config = dict(
    num_hidden_layers=15,
    num_attention_heads=7,
    norm_eps=1e-05,
    positions='rope',
    qk_norm=False,
    parallel_block=True,
    init='uniform',
    init_std_o=0.00391,
    init_std_up=0.0214,
    beta1=0.95,
    warmup_steps=200,
    schedule='wsd',
    train_tokens=497800000,
)
Each number is 128 + 24 x the weight over the matrix's rms, rounded and kept within 0 to 255. Layers, rows and columns count from 0.

# layer 3 MLP up, 1792x448, rms 0.0362, rows 321-345, columns 128-191
[[171 134 155 161 110 125 123 134 147 105 163 158 153 115  91 106  84 155 161 158 147 170 122 145 154 131 106 127 135 127 132  96  98 120 114 101 134 104 129 149 105  98 151 112  88 107 138 144 123 147 112 111 105 154 139 109 108  86 123 122 108 173 138 117]
 [141 148 107 127 124 114 109 102 115 115 146 165 119 152 129 157 175  56 131 140 138 136 144 122 130  92 166 116 138 157 147  87 169 153 150 154  98  91  97 128 140 154 132 134 154 164 151 118 147 103 128 145 104 129  97 127 121 146  86 121 153 128 136 145]
 [154 121 116 159 120 104 136 101 156  88 146 113 116 135 200 181 131 161 113 101 148 118  83 115 130 129  67 147 152  91  69  76 117 102 145 128 110 134 117 123 111 163 102 150 161 112 133 101 139  78 113 109 104 178 131 133 113 132 137 130 159  93  96 119]
 [127  83 156 133 151  96 157 142 129 172 146 155 117 137 122 154 155 136 103 104 170 118 113 126  99 161 170 128 117 141 171  99  70 141 137 151  86 111 123 135 135 160 109 113 159 110 131 123 126 120 158 120 116 103 128 113 135 117  86 126 123 168 120 155]
 [ 91 154 132 142 168 112 136  97 166 141 121 105 132 138 142 123 131 112  94 164 141 117 121 169 114 112 120 125 119 122 125 121 139 133  99 146 131 157 151 116 106 112  99 121 145 117 104 105 131  80  95 133 100 135 141 145 132 143 129 116 120 123 167 106]
 [127 164 103 157 162 151 162 107 166 118  80 153 143 160 105 121 107 140 101 132 117 173  95 110 133 151 142  96 117 131 120 121 125 118 127  94 133 117 113 115 144 109 128 144 114 129 168 102 133 130 148 119  93 125 140 121 102  92 129 151 164 149 107 104]
 [120 115 134 108 130 178 141 119 100 115 138 119 124 126 163 104 133 109 128 101 110 104 153  78 125 158 166 132  78 203 172 111 140 128 181 134  77 118 159 129 124 123 138 139 122  92 112 140 151 122 156 114 125 111 146 104 128 113 119 115 134 137 162 115]
 [120 115 109 136 154 104 146 117 115 111 137 124 110  88  89 154  98  82  99 120 101 131 138 176 122 168 134 139 158 122 124 135 139 117 128 107 121 149 127 113 148 176 122 118 146 133 130 125 104 142 119 174  84 117 135 129 107 103 142 125 123 108 162 138]
 [171  60 110  58 145 104 133  88 143 156 123 108 120 110 138 117  97 102 171 134 115 132 152 137 120 109 128  76 121 123 101 130 124 107 126 109 144 120  89 135 174 124 137 169 103 171 116 104 154  86 148  97 130  91  91  92 118 113  97 148 147 139  80 117]
 [100 141 107 117 132 143  97 105  89 107 140  92 134  97 105  80 171 140 168 173 153 105  99 128 205  91 135 148 128 114 140  92 181 133 200 129 149 116 130 117  67 119 168 152  56 140 122 128 135 103  95 146 113 122 180 133 125 146 118  69 152 135 137 180]
 [136  82 123 146 125  72 139 116 146 156 150 108 110  76 152 133 157  98 131 145 104 127 116 156 129 121 132 120 120  95 172 148  97 121 103 132 129  78 117 124 139 164 130 138 150 128 128 120 128 133 127 106 168 138 163 109 141 113 141 172 108 179 124 124]
 [119  88 133 104 145 108 137 155 101 140 160 137 137 151 151 125 113 114 124 124 131 122 151 107 138 161 134 132 123 156 133 156 146 144 125 147 142 147 131 117 105 132 143 134 116 140  87 139 116 143  98 116 150 126 150 127 106 128 145 133 123 113 104 113]
 [ 71  95  96 111 128 150 136 124 138 142 129 101 129  94 143 131 169 142 116 127 126 142 153 128 120 110 135 133 156 133  98 158 159 133 148 144 134 145  75 130 110 105 128 136 116 122 114 153 122 111 147 149 153 151 152 112 112 133 127 139 123 157 119 106]
 [140 165 140 130 128 132 135 116 139  85 151 137 132  89 149 157 106 102 130 128 135 126 153 116 117 121 151 128 127 177  82 151 134 122 120  76 101  92 112 135 104 106 128 134 163 127  89 116 150 101  70 179 138 123 132 137 108 177 119 123 143 197 165 158]
 [144 146 156 155 150 114 133  98 164 127 140 113 124 119 129 127 117 116 134 116 165 135 119 154 107  98 122 109 137 112 166 136 106 161 126  93 133 104 121 120  86 134 141 121 112 124  88 119 155 126 102 141 142 134 157 150 139 130 103 133 132 124 148 149]
 [113 117 104 118  95 118 104 129 129 134 115 114 124 139 100 130  78 108 131 146 122 126  84 107 129  89 143 143 123 125 128  98 124  89 133 119 127 140  80 105 122 131 130 109 141 111 145 103 124 146 106 107 133 129 114 121 123 115 127 137  98 139 129 153]
 [ 94 148 130 143 119  99 122 144 160 153 129 144 152 154 122  96 147 136 134 152 122 137  89 118 126 134 124 178 117 127 135 158 119 163 108  84  65  95 135 106 161 120 100 118 130 146 146 125 109 125  87 129 153 124 145 129 146 106 162 143  92 116 121 132]
 [118 129 122 123 146 151 100 124 149 173 128 135 138 143 127 141  74 150  94 106  94 125 136 124 124 119 145 104 126 115 130  95 123 142 170 145 137 125  92 105 118 123 105 126 161 171 138 114 136  79 157 119 130 126  91 127 125 114 148 164 101 151 140 135]
 [148 169 106 123  83 114 126 146 121 173 111 104 117 120 112 139 129 116 161 109  74 145 103 120 122 112 128  95 121 154 136 121 133 119 128 166 187 160 120 135 141 120 128 147 125 144 131 139 119 117 156  88 134 133 154 141 118 127 132 122  84 133 107 113]
 [154 118 124 179 139 146 152  95 179 112 148 101 130 126 166 146  73 112 110 107 124 152  87 163 140 140 118 143 142 105 131 157 106 110 135 116  70 137 112 143 127 129  89 144 160 150 112 134 115  60 158 153 133 145 180 111 151 130 137 125 179 115 167 109]
 [114 115 115 173 127  78 111 139 124 124 123 196 160  71 132 138 146 162 163 155 130 108 138 102  82 137 102 123 135 124  96 113 152 129 161 101 135 144 137  91 130 118 131 156 151 106 159 134 132 109 123  94 144  88 205 126 117  71  81  98 151 128  87 106]
 [ 99 128 148 141 135 122 157  98 129 140  97 138 135 101 128 103 125 122 111 135 140 110 106 106 126 115 148 136 122 161 120 140 130 111 123 109 136 125  91  81 104 125 115 122 108 151 105 141 139 104  88 170 144  92 103 128  98 171 109 117 160  92 135 141]
 [121 100 136 125 143 144 170 103 126 117 129 161 152 118 123 115 101 137  95 121 148 127 138 123 124 144 139 116 141 132 149 137 120 138 108 138 118  96 110 119 107 125 140  89 122 143 166 154 126 131 151  94 143 140 122 120 108 148 110  99 125 167 111 146]
 [125 143 127 146 125 118 111 155 145 127 149 121 113 112 118 131 144 131 152 126 127 132 107 113 165 117 137  97 137 112 127  93 181 125 152 134 115 146 123 123 117 127 137 135 136 168 124 114 124 124 134 112 107 133 140 136 141 120 139 101 138 105 139 132]
 [143 164 142 146 114 114 100 137 129 133 128 101 151  94 149 161 130 141 101 138 121 120 121 131 105  91 150  95 125 114 118 134 127 140 129  83 121 133 162 108 146 119 115 107 161 139  96  89 120 134 163 136 120 128 143 136 125 107 109 181 130 140 120 127]]
# layer 3 MLP down (transposed), 1792x448, rms 0.0178, rows 321-344, columns 128-191
[[ 94 140  67 133 104 138 112 109 113 136 114 114 110 143 156 137 160 113 116 102 138  94 100 113 104 112 157 135 125 105 136 175 171 146 140 130 125 149 138  79 127 160 113 122 148 139 107 136 132  99 131 126 178  92 121 113 127 143 126 130 181  95 139 138]
 [118 109 127 127 112 143 111 156 135 133 124  99 131 120 140 102  88 180 110 117 120 139 124 122 133 140 104 132 122 143 120 156  83 116  93  96 163 169 163 157  75  91 115 139 105 113 127 172 125 135 154 104 136 114 155 127 140  94 164 144 121 147 100 112]
 [ 99 143 120 109 159 160 143 106  91 187 120 101 154  96  96 103 124  97 117 151 138 138 141 125 140 142 178 136 106 188 149 140 134 179 113 125 158 121 122 101 104 104 155 118  92 130 114 163 160 168 152 115 108  97 107 148 135 127 135 114 100 151 148 140]
 [132 161 111 125 101 164 129 101 146  80  89  89 130 130 135 129 111 114 111 139  97 137 127 132 183 102  94  85 138 100  99 156 171 135  88 104 175 123 132 163 123  64 130 131  94 138  64 116 130 135  87 160 115 114 129 125 111 143 161 126 113  87 122 142]
 [153 101 117 126  88 144 135 142 123 125 109 150 148 145 135 115 124 154 178  83 123 132 133  82 138 165 150 134 115 139 133 133 146 118 141 113 108  95  82 130 138 154 164 135 120 147 158 169 116 171 141 103 157 110 131 131 128 108 132 128 147 167 110 169]
 [145 100 139  97  89  97 113 132 113 164 153 146 148 105 135 102 144 106 148  79 130  93 143 157 118 106 121 170 142 133 140 125 117 126 144 126 128 120 108 134 113 145 121 117 122 144 109 131 132 120 120 134 116 116 125 130 145 146 120 100  84  88 129 149]
 [118 133 121 153 117  93  99 131 160 167 127 140 122 133 100 153 134 164 120 163 130 186 116 184 155  84 132 127 190  76  57 144 123 126  85 124 132 160 121 120 129 162 120 110 150 142 144 135 129 136 109 126 114 140 111 168 114 138 164 106 124 174  82 145]
 [127 118 110 116 112 131 114 138 149 128 122 116 152 162 139  92 152 153 188 114 165 138  91  61 121 127 116 124 121  97 132 148 136 137 150 131 118 112 104 163 105 105 122 130  97 116  99 168 129 110 124  71 163 173 118  89 133 173 115 148 128 133  88 126]
 [ 83 179 116 175 134 173 109 155  95 120 178 138 144 188 118 136 152 132  86 113 160 150  95 132 122 143 108 163 133 121 130 125  97 106 110 158 109 106 179 118  77 123 132 100 146 116 141 146 170 160 124 119 115 160 183 151 131 137 150 118  96 131 174 140]
 [156 123 118 119 155 111 113 145 160 181 133 184 106 157 135 193  88 140  78 122 114 161 143  99  89 162 135 128 127 145  97 180  90 122  70  84 106 170 148 112 156 147  87  97 151 130  92 151 131 140 147 117 122 138  86 117 139  84 123 205  97 124 108  93]
 [135 162 154 104 120 155 108 127 100  94  99 160 138 174  87 140  94 125 145 104 179 133 145 121 102 161 110 118 164 144  81 119 158 133 141 152 126 166 128 128 152  88 123 104  98 134 128 111 149 127 129 127  96  97 100 114 131 120 115  87 148 102 113 150]
 [128 161 116 153  89 132 156 106 132  79 151 115 133  98  94 130 157 133 124 130 117 132  74 142 140  67 116  94 140 105 144  98 110 144 128 118 121 108 135 120 134 111 107 122 139 121 159 124 120 126 137 147 110 149 109 118 156 150 124 126  87 149 134 126]
 [144 139 153 150 131 106 118 117  97 121 131 125 121 166 117 129  99  90 128 146 162  94 154 119 152 143 140 120 107 116 151 106 136 145  95 125 113  75 159 149 154 163 146 146 149 128 127  84 116 128 127 121 133 125 114 152 147  96 128 122 145  90 125 153]
 [108  94  86 127 149 107 130 122 102 164 109 107 121 160  96 105 150 159 128 162 141 113  70 148 154 137 104 112 114  94 120 121  94 172 171 128 150 167 110 123 154 141  87 111 112 108 142 114 116 130 147  56 127 115 140 120 156  82 134 145 105 103 100 101]
 [101 103  99 112 115 134 123 144  88 139 110 145 115 140 156 132 150 138 123 141 112 132 139  97 128 133 125 149 115 141  79 128 153 117 129 150 122 151 124 153 160 110 113  93 167 137 155 142  84 119 148 104 117 118 100 119 131 113 144 116 142 133 128  92]
 [126 134 147 145 153 152 139 125 133 125 154 140 119 120 158 122 157 143 136 115 119 129 172 158 133 178 116 117 128 122 133 158 131 170 117 147 120 121 169 154 160 113 131 139 126 150 112 132 133 108 153 119 130 149 141 136 105 148 128 114 152 121 135  99]
 [171 128 116  94  97 141 131 132  84 105 105 121 115 124 144 158 140 113 122 120 130  92 128 131 117 117 126  73 138 132 135 127 147 106 160 166 172 135 113 122  83 128 138 131 118 105 106 138 150 140 161 129 114 126 125 115 130 150 103 111 153 171 131 133]
 [141 130 136 121 103 131 136 122 100 122 130 116 102 120 119 126 184 103 169 137 189 146 135 129 137 128  93 109 144 151 155 133 145  85  93 113 140 139 164 151 121 119 143 118  71 115 160 150 130 178 119 155 119 132 138 108 157 145  96  98 152 144 103 148]
 [104  93 148 133 143 127 113 119 134  98 131 123 150 147 154 117 121 148 105 146 171  87 144 122 143 137 143 169 144  88 136 113 117 146 108 103  85 137 124 115 100 133 125 115 142 131 124 114 131 129 123 155 116 136  99 114 160 124 114 137 152 119 147 143]
 [132 112  95  69 115 105  97 146 100 110 116 161 103 139 140  99 177 135 150 147 130 136 150  82 130 115 127 126 134 131 124  83 149 156 111 122 187 128 162 116 117 125 140 103 145 120 148 107 146 198  68  80 128 124  87 118  87 115 126 160  93 141 115 135]
 [129 136 138  88 138 161 141 139 127 146 145  94  90 166 123  94 109 108  88 122 117 147 112 161 155 110 152 134 111 142 160 152  97 149  87 154 125 123 131 146 141 133 149 131 115 150 107 107 115 133 124 161 152 182  75 152 123 161 149 139 110 134 177 143]
 [143 131 108 118 124 122 124 147 134 111 137 113 121 132 107 146 130 146 144 128 137 153 138 131 119 143 109 137 135 104 124 112 138 127 137 150 137 124 154 187 150 116 116 155 133 117 130 104 118 157 150  78 105 168 159 145 127 106 138 102  95 184 126 139]
 [136 134  81 125 143 100  63 129 118 123 127  89 130 120 145 122 142 119 157 144 103 111  95 125 133  88 126 111  99 127 123  93 123 142 163 104 135 147 143 107 139 118 108 181 132 107 110 117 120 105 116 154 121 125 162 125 142 103 139 165 142 115 135 121]
 [122 112 119 128 151 128 122 116 114 142 102 125 140 169 145 114 117 121  84 121 154 150 144 147 103 138 115 173 132 133 109 137 108 138 128 150 159 136 139 103 138 115 138 145 112  97 139 159 152 144 140 137 130 147 108 119 115 132 105 143 109 152 117 115]]